Weights of a small transformer language model.
Architecture: learned and rotary positions, no biases in attention or MLP, normalized queries and keys, capped logits.
Each number is 128 + 24 x the weight over its row's rms, rounded and kept within 0 to 255. Layers, rows and columns count from 0. The size above them is the row's rms in percent of the matrix's.

# layer 2 MLP down (transposed), 512x128, rms 0.0951, rows 140-166, columns 0-127
size [109  98 106  85 106 108 112  76  97 112  89 107  87  71  97  92  84 101 110  82 109  95 107  73  97 102 102]
[[131 130 158 125 131 181 114  92 129 142 118 122 101 119 148  83 131 133 152 126  88 146 113 105 165 117 139  83 132 146 157 121 123 157 112 157 146 114 111  90 138 134 121 152 146 101 120 127  58 141 118  86 142  84  61 138 146 127 122 138 140 132 168 111 129 143 150 101 117 139  94 111 163 177 159 131 139 138  76 135 131 129 117 135 122 149 146 132 140 113 148 153 110 133 124 117 161 111 170 104 105 199 121 165 160 137 165 125 176 113  93 123 138 133 156 131 150 120 111 119 143 151 136 153 120 146 148 122]
 [110 137 128 139 139 139 104 106 158 123 120 129 135 173 113 155 158 109 155 118 133 133 165 135  95 180 119 145 122 200 133 124  93 139 152 111 135 149 105 111 118 133 111 133 136 161 135 146 146 137  96 106 100 130 160 143 119 161 132 146 140 166 150 115 119 122 129 116 136 125 119 113  95 136 167 158 131 147 153  73 122 144 132 108  59 168 136 157 159  88  95 121 127 185 153 123 153  69 158  98 164  97 133 120 135 144 127 118 131 133 111 135 100 119 103 115 128 108 104 132 101  88 105 114  79 146 134 104]
 [105 165 158 148 133 124 138 108 131 121 136 136  91 134 111 138 164  93 110 118  85 103 130 121 114 109 123  82 111  89 150 189 113 146 111 119 120 126  95 145 138  92  84 129 134  93 111 107 146 108 104 155 137 128 122 110  77  85 128 137 128 108 180 128 131 134 141  63 113 151 132 159 125 146 121 135 127 172 109 140 133 159 122 150 137 156 148 150  96 135  74 111  99 133 119 129 130 109  98 120 137 118 120 151 200 103 137 121 109 118 132 133 155  90  99 118 130 110  95 103 113  99 118 120  99 171 126  98]
 [157 128 147 100 126 108 125  68 123 114 129 147 137 103  51 132 142 133 117 145  99 118 148 102 136 129 172 119 141 110  68 120 136 150 111 109 133 106 119 116 160 121  92 112 139 114 143 153 140 140 136 104 134  95 135 107 114 137 100 147 131 161 114 112 117 123 156 186  98 162 123 106 141 110 133 112 102 104 148 132  79 142  96 150 133 123 133 160 149 136  86 135 117 128 100 145 149  96 167 114 111 100 128 104 139 103  84 156 110 142 151 177 115 144 114  67 122 121 126 163 164 146  92 122  97 101 123 142]
 [118  94 119 182 107 158 149 116 149  82 119 121 131 133 158 126 151 104 112 164 125  97 115 117 121 124 127 116 128  86 168 166 120  91 133 139 133 108  97  93  70 159  77 132 135 164 159 139 140 139 110 151 124 158 105 160 116 143  93  94 121 137 161 112 126 163 132 120 140 158 148 155 158 158 102 114 116  89 157 128 119 126  96 141 115 138 146 116 135 118 121 103 138 100 110 146  86 164 137 169 145 178 120  99 137 119 181 101 121  83 126  97  89 157 121 128 125 113 141 121 150 152 148 140 132 105 151 129]
 [179 149 141 142 145 125 179 149 139 135  87 154 171 146 123 132 139  88 169 109 138 121 112 145 124 116  90  68 102 124 167 160  78 109 111 110 121 109 122 149 115 123 142 115 144 100 121 125 125 175 133 125 185 116 159  87 103 142 111  84 122 140 141 145 130  96  84 105 158  90 132 141 144 155 126 120 150 135 138 142 109 125 139 154 131 126 109 126 122 131 134 124 114 153 111 110 163 105 183 158 136 111 151 139 119 146 107 137 161 158 170 124 132 147 139 166 138 158 141 137 110 150 117  73 129 109 160 150]
 [142 104 134 166 156 121 141 202 137 137 169 135 134 147 148  81 149 128 124 112 132 114  93 137  99 166 118 181 129 126 112 145 117 158 135 105 132  99 137 114 170 145 103  90 149 174 136 115 130 154 118 130  90 151 166 124 116 123 158 129 131 175 193 130 102 133 115 149 146  64 121 149 126 146 134 120 130 131 139 141 140 161  97 142 106 126 101 121 140 103  93 142 120 116 108 126 146 139 148 100 130  95 148 133 125 157 131 120 120 133 161 165 144 156 109  88 138 158  85 169 145 102 160 125 104 111 130 112]
 [ 89 137 107 187 120 163 161 115 139 131 124 122 111 111 130 145 135  89 154 114 133  94  82 129 126 135 156 120 103 103 120 167 138 142 137  90  74 115 108 102 138 137 154 129 129 128 152 107 166  76 132 122 136 171 150 142 117 128 102 131 140 150 154  82 106 111 165 132 153 140 144 188 139 152 121 112 142  97 144 161 145  63 126 135 129 100 126 128 148 121 114 105 119 174 112 129 131 137 113 108 101 132 141 151 141 176  84 120 130 136 132 179 141 116 114  90 126 129 141 151 119 151 148 170 120 100 143 160]
 [129 106 135 153 150 127  99 125 144 160  84 124 106 186 119 156 165 137 112 117 124 115  76 124 153 129 165 124 105  98  93 185 143 141  74 138  86 127 149 102 159 138 110 128  93 139 109 170 102 106 110 128 104 153 118 133  95 134 102 107 118 141 140  83 146 139 115 135 159 114 160 133 106 116 158 144 132 136 109 122 124 129 139 167  99 121  98  86 131 152 121 130 116 122 104 146  93  98  71 113 104 123 128  62 150 128  97 138 127 124 124 139 119 123 110 139 122 120 123 151 123 180 151 151 164 148 117  99]
 [102 128 129  82 170 165 160 111 107 144 137 134 121 135 139  77 149 160 127 134 114 108 142  99 123 136 169 154 127 160 116 153  91 149 111  94 157 123 106 121 126  97 138 115 124 123 105  73 147 134 116 112 102 124 137 141 119 129  74 162 128 127  93 150  94 125  97 147 119 135 161 124 118 142 142 119 114 122 131 151 189 122 165 148 156 120 136 125  90 173 104 187 117 145 108 101 143 117 109  93 130 146 163 118 130 162 173 119 157 123 137 105 129 166 131 153 187 122 139 136 161 108 117 135 163 148 117 147]
 [173 114 152 130 203 123 118 111 131 180 161 143 145 139  87  79 139 107 117 107 111 141 121  94 139 112 152 144 121 134 104  86 106 177 122 125 102 105 108 112 135 165  69 101 152 159  80 125 110 143 133 140 156  73 168 142 120 118 131 108 120 127 118 124 141  86 128 137 126  93 164 117 144 160 105 132  73 124 136 138 135 146 135  95 144 125 132 112 135 122  85 111 186 153 134 117 128 143 110 137 127 120 133 145 155 105 114  88 112 123 123 129 105 139 137 143 163 125 124 107 143  87 116 135 105 116 105 115]
 [102 150 131 109  97 122 145 166 150 149 104 171 139 155 110 108 108 105 154 115 136 151 164 129  86 118 141 159 110  96 136 138 115 164 162 114  89  95 165 140 181 171 152 123 141 125 114 108 127  85 126 128 153 115 109 149 106 130 138 173 133 102 106 104 139  99 123 140 140 129 163 133 119  94 116 128 107 118 141 108  89 116 121 130 124 161 129  73 173 120 103 166 108 137 125 120 146 115 116 107 117 144 115 110 104 163 143 124 148 110 142 110  92 141 149 180 166 114 109 105 155 113 123 116 171 106  89  78]
 [110 151 169 116 129 107 146 123 123 116 153 125 153 165 115 124 139 104 110 127 145 110 120 136 159 112 107  98  92 105 147 111  99 178 112 130  59 138 135 102 137  96  59 135 135 181 143 155 154 123 118 151 124 131  92  81 131 142 161 136 128 128 152 122  76 126 146 151 101 171 140 110 143 139  87 153 142 131 149  92 149 147  97 174 155 121 124 109 134 118 130 125 115 103 146 104 155 133 122 106 132 122 136 150 125 156 128  97 111 131 163 133 158 136 133 104  89 147  84 137 136 170 155 108 175 103 113 120]
 [113 119 123 114 127  82 116 140 119 114 136 123 105 183  96 138 104 135 129 105 168 112 143 120 159 149 105 148 102 118 148 123 114 182 107  87 149 121 104 140 169 162 142  70 126 133 159 111  98 132 170 111 104 174 162 133 148 153 127 186 112 155 144  89 124 119 153 147 117 111 138 124  95 129 108 141 121 113 144 128 157 130 109 160 141 110 115  91 144  91 124  97 151 147 133 134 132  73 156  98 135 134  64 119 136  90 128 118 140 138 149 126 145 121 121 108 161 132 122 171 104 160 114  95 100 128 117 109]
 [116 172 141 141 117 114 161 119 132 152 183 166 101 138  84 116 128 135 104 161 149 171 138 115 136 115  97 111 125 117 127 117 116 147 149 124 114 124 111 125 124 156 144 160 104 148 123 127  79 127 154 136 138 131 128 104 114 146 136 125 157 100 148 157 137 150 135 168 129  73 135 182 143 114 154 140 124 112 132 134 188 123  99 119  88  99 158 124 138 125 103 123 215 127 140 102  85 133 110 145 148 119 185 121 163 134 137 139 107 139 133 137 163 165 116 136 122  92 158 102  88 136 154 137 137 125 152 131]
 [140 129 135 186 112 128 144 159 117 149 141 118  92 106 112 143 164 122 159 176 122 107  93 139 123 117 101 138  75 122 143 142 131 137 117 184 132 127 170 136 135 110 112 135 128 154 150 135  99  79 133 115  86 129 109 149 121 123 138 139 164 117 140 136  77 174 127 111  95  92  77 117 153 128 162 138  78 161  99 108 104 155  98 137 142 146 133 137 128 140 164 104  95 120 123 146 166  92 120 121 114 139 124  93 122 113 110 135 177  84 117 114 115 178 136 116 113 150 129 117 104 137 145 112 138 112 109 169]
 [122 131 122 130  99 140 151 155 159 141 126  79 148 105 121 140 128 163 128 106 170 148 116  97  92 139 130 108 132 137 141 128 144 177 175 128 154  91 105 144 161 125 132 126 118 170 133 163 157 150 102 115 141 117 125  82 133 134 157 116 125  96 122 117  80  70 155 138 120 144 122 121 107 145 146 109 110 150 148  82 111  78 105 159 153 121 126 118 132 107 152  91 125 122 112 136 135 150 104 137 149 124 127 113 109 165 151 105  93 119 115 109 144 132 152 143 149  79 157  48 139  89 122 139 114 163 107 114]
 [138 159 133 143 153 173 130 156 132 138 109  68 141 135 117 151 133  93 149 138 127 141 120 121  75 138  91 120 113 163 119  94 126 146  89 122 147 171  75 123 118 172 181 123 104 129 155 106  86 131 123 146 150  97 126 135 169 179 119 140 134 141 143 141 131  99 107 135  75 108 107 115 117 146 135 144 129 103 136 139 127 160 124 144 110 145  98 125 125 122 141 137 115 131 175  73 134 154 134 144 125 147 133 169 123 169 153  97 164 134  98 115  71 133 119 104 131 105 108 157 120 149 108 116 107 154 156 131]
 [ 95 145 117 151 142 162 132  90  97 137 144 121 123  92 143 126 191 127 148 126 153 146 122 141 143 124 131  49 135 115 124 150 106 166 127 150 147 111 136 130 155  86 119 127 106 145  82 142 128 111 120 130 166 115 129 113  85 152 102 189 106 140  96 152 129 111 152 103 117 110 112 146 131  84 147 110 115 117 168 118 120 102 123 120 103 108  88 108 124 137  87  81 148 115 132 150 112 155 111 110  78 103 119  93 108 121 108  90 160 104 129 131 141 132 151 135 164 163 122 101 127 147 139 141 162 127 124  90]
 [112 129 162 129 140 122 167 111  98 143 134 151 114 144 133  88 119  88 147 154 134 136 140 104 182 122 129 111 109 116 151 113 110 163 162 124 116 124 155 138 163 116 161 133 134 157 115 118 144  99 150 135  97 107 159 125 142  77 144 152 145  81 164 154 157 121 161 168  77 125 156  95 148 134 139 125 154 166 130 110 121 155  87  88 122 121 108 126 134 173 107 105 129 146 153 165 104 140 125 151 108  88 114 151 140 153 141 114 134 140 117 117 147 109  98 109 113 150 164 117 126 176  59 145 111 136 135 155]
 [124 135 119 110 141 125 133 111 122 117 137 169 189 146 124 109 125 121  99 101 126 120 125 150  95 127 120 141 102 127 170 150 146 100 109 146  96 139 109 116 110 145 147 123 107 159 117 161 106 154 123 109 110  81 120 101 174  96  92 108 126 124 114 109 117 106 127 157 147  86 123 140 157 140  92 119 131  99 140 167  95 140 130 110 130 130 147 150 134 116  62 119  96 111 128 106 132 123 122 164 179 142 160  83 128 150 132  97 137 165 169 139 130 129 111  98 120 195 121 114 136 198 163 137 118 131 110 154]
 [130 132 139  98 138 113 136 169 121  70 111 139 112 125 120 109 136 120  79 112 164 125 138 142 109 132  84 131 104 117 121 118  99 130  86 145 130 115 106 179 145 134 103 115  97 120 171 166 133 133 134  83  95 126 177 131  87 123 104 170 121 153 141 100 137 122 117 109 114 149 153  97 125  92  98 111 138  91 129 100 124  99 110 103 116 128 110 121 132 108 125 111 158 147 143 125 131 108 142 117 129  94 154 120 170  85 123 142 123 147  90 139 144 152 164  84 188 128 111 137 100  91 171 110 132 108 122  78]
 [ 85 144 107 127 134 172 159 133 111 144 128 130 135 154  80 115 124 160 163 122 112 128 119 154 121  95 107 109 173  90 159 102  97 114 120 143 106 152  96 151 129 150 100 153 103 179 141 149 100 145 137 121 113 124  97  66 166 117 138 168 124  97 135 111 167 110 164 125 157 140 149 142 117 162 162 123 137 100 147 126 117 145  95 111 127 114 126  68 171  89 128 126 149 124  80 121 163 130 128 101  99 130 169 154 110 150 134 100 128 125 131 151 139 117 113 128  87 157 144 144 159 123 135 133 144 159 127 141]
 [126 113 133  84  97 142 128 163 127  92 121 113 110  97  89 121 115 116 147 114 144 117 124 121 110 121 120 149  68 111 153 118 129 122 116 136 109 110 117 139 151 121 105 146 139 121 173  76 151 126  75  29 134  93 157  93 123 137 130 170 166 125 154 105 175 137 124  91  95 124 126 122 134 123 146  73 115 126 142 162  92 121 143  90  95 156 132 131 150 118 124 131 145 128 126 147 136  77 114 127 105 142 144 144 100 116 104 161 152 156 135 154 143 108 104 141 111 123 141 131 151 120 136 128 148 149 160 141]
 [111 153 183 141 148 112  81 132  73 150 136 148 134  95 119 135 109  88 140 128 161 126 148 120 112 130 136  92 118 147 148 148 104 177 103 115 177 149 145 156 149 114  77 139 123 154 128  96 129 156 160 103 134 128  97 109  85 112 148 130 132 161 123 156 117 155 102 164 120 113 168 149 139 104 111 115 139 124  75 158 129 115 114 113 150 129 149 124 134 115  97 112 116 149 124 129 112 125 140  95 153 110 172  90 150  83 111 150 150 130 142 133 148 122 105 142 140 158  89 129  83  88 147 115 153 165 110 143]
 [ 79 139 135 111 122 109 175 103 138 151 131 134  96 179 109 138 112 140 128 125 112 111  88 138 163 139 113 147 103 171 118 130 158 141 159 112  90 117 135 134 138 138 154  97 169 153 128 113 128 145  98 114  81 109 109 145 104 140 106 152 154 104  87 100 149 120 125 115 158 164 105 152 186 105 109 157 163 138 140 153 117 116 134 136 133 150 148 142 110 146 108 150  91 153 125 143 149  97  85 127 119 144 119 144 153 114 168 116 168 160 148 145  86 107 193 133  90 132 138 122 177 135 139 114 125 133 118 135]
 [151 148 174 160  74 110 147 132 131 161 152 130 112 130 130 111 155 145 114 179 120  91 140 134 106 115 132 164 167 135 141  85 148  93 139 133 138 148 105 156 170 145 141 135 139 152 141 138  78 158 152 135  93 145 151 102 111 152 161 143 141 111 131 112 127 110 114 124 147 153 135  83  94  95 160 152 131 165 121 142 159 141 120  98 159 147 140 137 181  83  86 127 123 158 142 102 136 139 105 159 133 128 141 142 142 160 131 122 121 142 138 116 121 120 149 112 126  74  99 118 106 158 138  75  92  93 130 132]]
# layer 2 MLP up, 512x128, rms 0.129, rows 141-167, columns 0-127
size [105 102  89 102 108 128  90  96 107  99 100  87  84  85 102  86 101 118  87  98  93 101  78  98  86 105 107]
[[160  96 104 100 113  94 126 100 131 179 111 122 131 131 131 112 119 160 130 188 198 142 128 132 130 146 141 176 148 147 153 116 133 121 132 101 124 131 133 114 105  85 124 124 123 112 117 130 141 158 112 135 102 153 106 119 119 123 114 128 138 113  64 138  87  96  98 114  76 158 127  96 100 110 144 124 167 123 135 158 115 127 125 146 142 138 139 129 135 132 140 123 100 113 127 122  96 103 151 159 120 134 117 107 136  93 129 126 138 105 113 108 171 121  89 102 164  86 127 132 176  96 167 182 122  88  94 144]
 [189 139 130 116 125 130 124  83 122 145 153 136 106 121 140 172 119 123 117 165 126 110 107 114 128 131 103 127 109  90 139 158 174  94 118 158 139 109 107 114 146 131 141 124 142 137 121 111 144 144  99 153 105 142  94 123 154 151  74 153 160  98 116 149 102 137 122  89 138 123 125 128 121 105 130 129 129 117 165 164 115 101 133 149 150 109 123 167 154 143 155  91 100 183 153 112 122 149 152 181 147 116 135 172 156  54 123 130 139 139 123 121 149 106 128 168 121 150 143 154 161 131 116  84  78 146 136 130]
 [174 124 185 132 119 125 134 151 123  98 133  85 100 102 124 173 119 131 135 129 123 140 158  99 123 109 168 109 107 127  92 115 109 102 128 112 119 137 149  84 169 129 118 185 135 140 157  88 157  90 140  98 140 108  78 145 138 130 129 108 137 110 145 110 117 125 123 153 166 172 142 181 141 100 112 113  87 163 110 137 138 117 147 124 166 179 118 137 114 119 131 124 125 113 159 172 127 134 118 117  97 123 132 152 122 101 123  72 115 128 150 110 130 133 128  92 176 106  89 150 150 138 105 124 137 110 157 133]
 [115 102 110 141 114 146 122 157 159 127 131 108  53 180  98 132 145 112 145  84 157 155 139 115  99  70 168 100 144 127 138 154 130 130 110 114 115 115  96 149 114 146 119 152 118 162 102 179 143  82 149 133 127 154  90 127 120  98 153 140 137 136 146 106 105  98 140 165 168 152 128 140 160 119 121 127 120 103 154 115 132 125 122 114 140 117 107 129 113 143 133  88 153 120 149 140 162 140  96 148 143 137  95  92 160 160 149 103 138 111 115 150 116 121 154 101 149 133 171 126 156 127 125 135 146 144  69 171]
 [125 126 122 141 111 129  88 131 146 116 150 133 162 120  89 175 153 127 129  97 119 141  77 189 158  93 111 133 156 105 152 170 204 140  99 118 138 158 148 131 127 127 139 138 195 116 119 115 192 129 114 168 146 130 128 123 127 125 132 104 120 158 119 146 148 149  99 125 172 139 118 125 166 132 128 146 119 147 129 143 142 122 133 153 148 126 114 131  88 111 113 118 136 131  96 147 138 118 154 136 137 126 153 159 152 122 102  93 115 147 148 108 123 123 153 125  93 101 138 125 149  77  78  84 138 111 119 161]
 [ 86 138 106  95 131 136 137  42 136 101  87 156 123  90 136  78 135 118 129 160 128 135 147 109 128 108 121 114 108 119 118 125 113 130 123 140 119 138  85 103 141 106  92 113 110  71 178 144 121 121  69 167 155 115 115 103 145 129 129 105 130  97 137 125 136  83 140  87 159 131 149 113 143  93 108 125 107 118 139 133 119 147 113 131 100 134 142 147  96 132 144 120 129 119 174 151 159 145 119 149 149 164 130 144 126 161  69 115 129  83 110 127 109 114 175 175 138 127 149 136 108 132 108 121 136 138 113 130]
 [120  89  98 128 186  73 121 133 177 149 153 107 143 140 113 112 104 121 117 155 138 152 130 182 173 134  95 145 118 106 140 158 117 115 114 127 180 145 135 137 156 107  86 140 138 177  70 135 127 153 113 137 137 114  78 115 139 119 129 101 111 148  96 183 114 112 110 145 176 116  96 150 154  86 113 136 141 131 140 140 126 116 125 140 122 142 107 120 125 168 115 154 141 102 160 120 152 156 141 172 153 141  91 126 126 134 160 121 123 148 130 122 118 173 155 105 149  99 127 130 120 112 132 144 156 134 102 146]
 [139 131 117 127 104  97 128 135 153 158 101 133 133 165 146 130 107 128  98  90 100 167 122 159 103 157 186 154 124 134 174  90 124 122  89 147 127 167 175 130 111 132 116 166 107 111 121 164 138 142 119 132 126 119 112 104 120 132 151 125 129 135 133 127 151 127 129 151 105 152  98 146 120 107  99 112 118 142  88 137 133 121 147 112  97 193 111 101 106 138 150 119 132 131 130 139  83 129 112 144 192 110 116 114 132 135 104 121 135 143  99 114 135 137 109 151  97 171  87  81 167 149 189 140 143 182 133 130]
 [161 118 116 100 122 132 164 139 180 101 154 137 142 144 104  88 159  90 102 141 143 171  70 130 127 145 135 130 120 145 126 135 123 130 101 118 166 138 130 127 131 157 153  99 129 112 101  92 112  77 138 161  93 145 139 133 104 111 119 138 149 114 113 124 101  76 153 143 106 144 142 143 129 146 102 106 119  96 107 125 127 117  96 146 115  86 160 156 110 141 129 138 151 166 101 115 161 107 141 158 122 144 129 124 119  77 131 131 144 125  79 128 108 144 164 160 139 115  93 122 103  41 138 140 150 134 109 137]
 [129 139  95 129 134 163 149 129 129 174 144  96 141 140 141 154 122 128 146 129 115 108 128 129 123 127 134 160 136 126 111 172 127  87 163 122 151 128 137 114 128 111 127 135  69  78 171 131 168 118 160 111 163 189 134  98  89 130 141  97 133 114 117  82 135 159 102 127 120 130 120 131 146 121 141  95 150 127  90 138 114 140 151 147 119  96 111 106 128 178 179 168  80  76 104 114 134 107 139 148 171  96 105 120 110 101 142 187 154 143 123 132 146 116 126 140 104 169 122 152 143 130 122 119 134 100 130 136]
 [119 146  92 135 107 153 147 116 136 102 165 114 120 175 152 140 126 133  75 140 124 121 121 134 177 155 138 150 168 124  99 118 148 104 102 140 152 133 113 192 107 114 127 130 113 140  92  98 124 135 119 117 178 156 123 123 117 114  83  88 132 137 151 126 175 140 173 111 157 109 113 138 119 130 133 120 150 122 129 133 156 121 129  94 108  82 151 108 168  90 141  80 133 157 192 109 135 136 121 116 116 115 130 102 150 101 162 142 152 123 115 147 166 104  92 119 131 146 113 102 145 160 125  83 124 116 167 127]
 [130 119  89  98 146 126 119  82 151 156 141 135  93 141 121 130 129 118  83 103 124 155  91 116 116 141 126  96  89 154 123 147 116 147 143 110 118 171 122 151 107 124 130 105 136 155 187 114 143 119 121 126  94 139 106 167 100 130 135  97 102 120  98 137 148 138 142 136 123  97 112 169 140 100 127 119 139 135 150 123  95 145 167 147 159 171 148 117  82 177 125 130 164 137 135 144 118 158 137 142  77 134 100 156 137 129 133 119 160 179 108 133 154 139 178 187 102 131 123 147 128 117 142  97  78 115 131 160]
 [116 116 135 132  81 132 124 155 124 121 108 167 131 114 119 111 128 144 106 105 151  91 111 155 112 152 163 113  72 147 110 137 162 138 134  91 136  94 144  81 140 152 112 149 158 135 115 185 144 144 172 115 141 128 124 116 131 170 134 135 128 151 163 119 118  82 108 111 162 111 149 126 115 109 164  79 139  98 172 117 118 134 140 112 103  78 106 146  91  80 133 144 143 138 147  96 132 121 112 105 144 158 139 149  94 101 134 113 146 144 146 149 154 109 100 125 153 110 104 150  88 143 120 150 100  90 123 172]
 [150 128 148 109 102 127 123 159 148  86 138 112 113 150 132 170 158 118 112 143 118 131 122 126 151 169 139 122 149  73 131 155 167  76  83 153 142 113 119 144  73  92 102 102 155 123 129 142 102 132 140 144  99  72 114  99  91 117 145 104 117 102 128 120 126  86 130 113 146 144 133 140 103 135 131 140 149 135 101 154 119  98 137 139 104 104 156 123 171 163 125 110  88 144 185 125 100 119 129 165  91 169 117 108 140 132 131 126 160 155 105 112 135 106  95 138 152 110  99 109 109 153 136 140 141 106 180 125]
 [138 128 124 135 125 120  95  99 126 150 140 123  99 168 170 152 148 120 117 145 115 144 102 146 127  97 113 199 155 100 112 134 157 107 122  90 144 140 123 181  99 126 143  94 132 125 106 138 155 143 100 102 198 162  96 161 138 102 167 159 149 127 118 135 149 115 113  95 157  95 124 150 138 117 126 147 121  95 114 139 147  95  94 122 129 156  86 139  82 125 135 144 156 132 110  96 134 122 124 166 134 107 115 138 151 149 134 103 118 103 132 109 110 148 105 105 144 120 120 155 147 135 131 126 180 145  77 177]
 [155 114 124 149 150 153 158 126  96 140 127 142 134 133 157 105 121 101 126 112  91 139 132 144 119 120 166 150 151 140 119 148 124  80 130 120  88 127 128  91 157 107 113 173 105 103 134 110 188 148 108 148 139 100 137 152 106 103 144  99  94 132 133 162 139 136 105 132 163 116 161 121 150 140 139 148 131 117  86 112 165  83 105  86 162 169  98 130 110 130 126 162 146 132 137 128 132 130 162 170 132 134 108 161 158  98 145 113 142 168 117 167 109 143 141 125  97  81  93 111 184 115 167 155 143 151 152 122]
 [137  93 136 114 110 156 148 128  72 155 146 149 131 120 142 148 134 145 144 110 144  60 129 117 124  88 143 133 134 141 170 135 189 116  95 111 129 146 131  83 146 188 135 170 151 105 153 168 149 105 141 145 122 152 109  95 120 101 190 127 142 145  89 104 150 115 120 109 135  87 109  98 127 143 164 135 122 102 147 129 104 121 170 121 139 100 133 114 123 159 104 157 139 116 138 122 129 182 144 113 107 125  93 116 141 133 125 139  69 120 144 123  89  88 128 131 136 145 102 113 143 138 119 129 123 148 141 150]
 [101 143 135 133  91 159 123 148 146 132 171 140 160 115 139 119 165 110 127 164 116 128 136 126 119 136 104 159 126 132 137 138 132 129 117 154 107 126 121 146 109 165 154  95 144 132  97 142 153 153 152 174 153  39 104 141 103 154 129 118 145 152  99 155 102 110 107 112 119 163 118 139  78 127 178 112 101 140  99 150 138 113 137 128 101 124 113 139 131  93 139 107 103 160 147  86 133 144 123 148 121 149 142 139 169 105 121 117 126 105  85 158 120 130  76 140 102  78 153 109 152 150 150 146 129 114 137  72]
 [120 121  91 122 107 194 108 103 105 160 180 118 134 108 120 157 129 150 126 186 101  86 114 147 131 140 159 150 139 141 141 107 145 119 126 108 134 106 142  77 100 168 161 132 146 130 127 130 172 125 110 105 145 115 137  99 115  81 135  91 162 133 117 116 101 176 122 119 149 134 126 127 148 150 143 165 140 116 136 109 167  86 120 161  79 113 146 123 151 121 148 118 131 150  95 113 157 155 128 103 160 114  93 136 133 154  92 152 123 107 151 127  99 100 150 113 146 111  89 119 115  81 152 101 137 108 117 127]
 [155 156  83  68 119 123  81 121  51 123 147 117 158 157 119  92 132 113  55 137 127 157 139 157 123 146 127 133  99 106 161 108 116  67 112 105 149 116 123 123 135 107 107  86  86 106 131  96 155 147 122 129 127  97 123 126 117 138 124 117  96 102 130 140  87  96 161 148 165  99 131 160 129 159 123 115  92 113 131 154 130 111 129 126 115 105 111 122 136 129 142 141  96 144 109 116 166 148 144 112 169 141 130 115 159 162 103 125 151 160 107 134 102 124 148 142 112 124 100  94 111 125 137 126 133 109 131 154]
 [ 81 140 101  93 123 120 135 164 121 143 117 119 112 131  87  68 110 123  92 101 125 102 143 183 154 135 103  96 144 137 143 146 117 106 127  94 136 128 125 134 134 120 107 125 108 137 114 129 133  92 130 110 190  85 128 112 106 140 158 166 160  97 150 139 164 125 104 126 115 101 119 121 106 148 132 140 132 109 101 131 160 162 143 157 124  85 129 112 119 114 129 159 144 146 113 138 133 133 123 152 112 147 103 205 130  97 139 132 129 132 117 131  95  79 116 111 115  53 115 162 173 125 127 139 113 120 153 131]
 [118 119 144 125 133 127  86 117 141 109  88 125 136 104 117 105 154 130  55 135 135 113 137 115 155 118 117 139 106 125 116 132 117 106 162  98 174 122 143 140 142 149 182  76 147 122 131 123 121 111  80 104 145 154 144  94 127 131 140 104 112 128 123 121  89 107 126 148 133 138 136 149  85 128 132 105 144 105 117 142 115 135 162 185 157 103 109  94 103 119  98 113 136 120  96 146  90 141 112 140 179 110  99  85 123 143 117 133  99 168  94 103 144 107 103 127 146 186  96 103  87 136 117 121 105 173 140 112]
 [168 101 129 178 131 141  73 151  97 140 171 117 156 134 152 169 112 124 107 105 178 164 177 147 111 127 149 140 102 144 171 139 105  93 136 151 100 111 186 101 143 120 147 138 174 109 139 165 140  75 120 127 173 126 158 127 156 145 113 134  99  96 154 119 121 121 125 132 128 109 114 107  69 105 137 121 149 105 127 142 169 129 151 108 138 161  95 129 108 130  94  99 117 108 103 128 129 139 102 140 136 130  97  95 155 130 137 145 153 153 124 121 133 111 143 146  99 129 132 132 112 108  99 149 153 139 127 151]
 [112 153 117 116 100 117 195 108 126 148 125 110 152 143 166  83 106 125 156 144 149 133 138 103 121 110 136 125 157 126 112 130 188 114 140 145 144 133 159 134 108 176 108 150 136 135 167  74 162  86 142 137 142 151 110 107 159 119 155  91 137 132 135 129 137 147 105 129 212 137 123 119 158 141 117 132 128 117 106  98 121 103 105  97 137  89 118 135 136 160 117 188 115 160 129 109 106 148 124 127 172 118 134 106 104 130 139 137 135 163 135 150 133 134 135  98 112 147 126  95 115  72 113 133 118 160 108 152]
 [150 107 105 113 120  89 128 128 150 114 136 161 146 105 132 123 128 102 116 196 101 127 108 143 157 138  78 122 140  82 111 121 145 111  91 105 172 139 111 142 136 148 110 131 143 111 152 138  84 150 108 150 118 124 150 114 107 128 128 108 103 116 135 122 148 146 131  89 161 133 128 143 126 115  62 122 130 133 186 150 159 134 153 152 111 105 190 130  61 141 112 157 138 103 136 113 130 133 108 140 117 125 118 128 167  75 116 116 123 115  73 116 141 121 121 154 132 157 115 113 148 142  75 148 139 124 104 101]
 [104 137  98 121 123  98 107  80 140  64 127 130 123 123 114 135 137 134 129 129 151 132 128 183 155 135 114  95 128  91 111 149 180 154 142 113 140 127  94 113 123 105 119 108 121 135 136 123 145 112 204 149 152 154 165 119 106 137 124 151 141  74 137 168 111 136 141 104 107 141 124 104  94  98 123 122 135 107 127 120 157  88 128 125 194 160 178 128 132 136 140 123  99 144 156  97 125 148  91 106  92 129  99 151 102 123 120 136 126 120 137 162 128  94 126 128 149 115 174  86 151 131  78 123 137 122 117 127]
 [162 130  55 127 113 162 137 153 135 125 142 106 116 122 141 106 145  97 143 124 138 133 144 138 132 106 128  91 117 115 149 125 121  98 143 110 146 168 134  86 133 131  98 129  98 169 137 126 109 135 118 115 154 115 119  96 136 177 126 105 147 120  78  54 123 117 163 170 122 138 198 115 141 105 157 106  80 147 154 125  67 120 130 124 127 146 141 118 136 139 162 142 144 140 144 127 154 130 119 150 118 127 133 144 131 110 124 143  99 111  93  83 139 153 126 133  90 179 161 125 110  91 131 124 157 129 128 151]]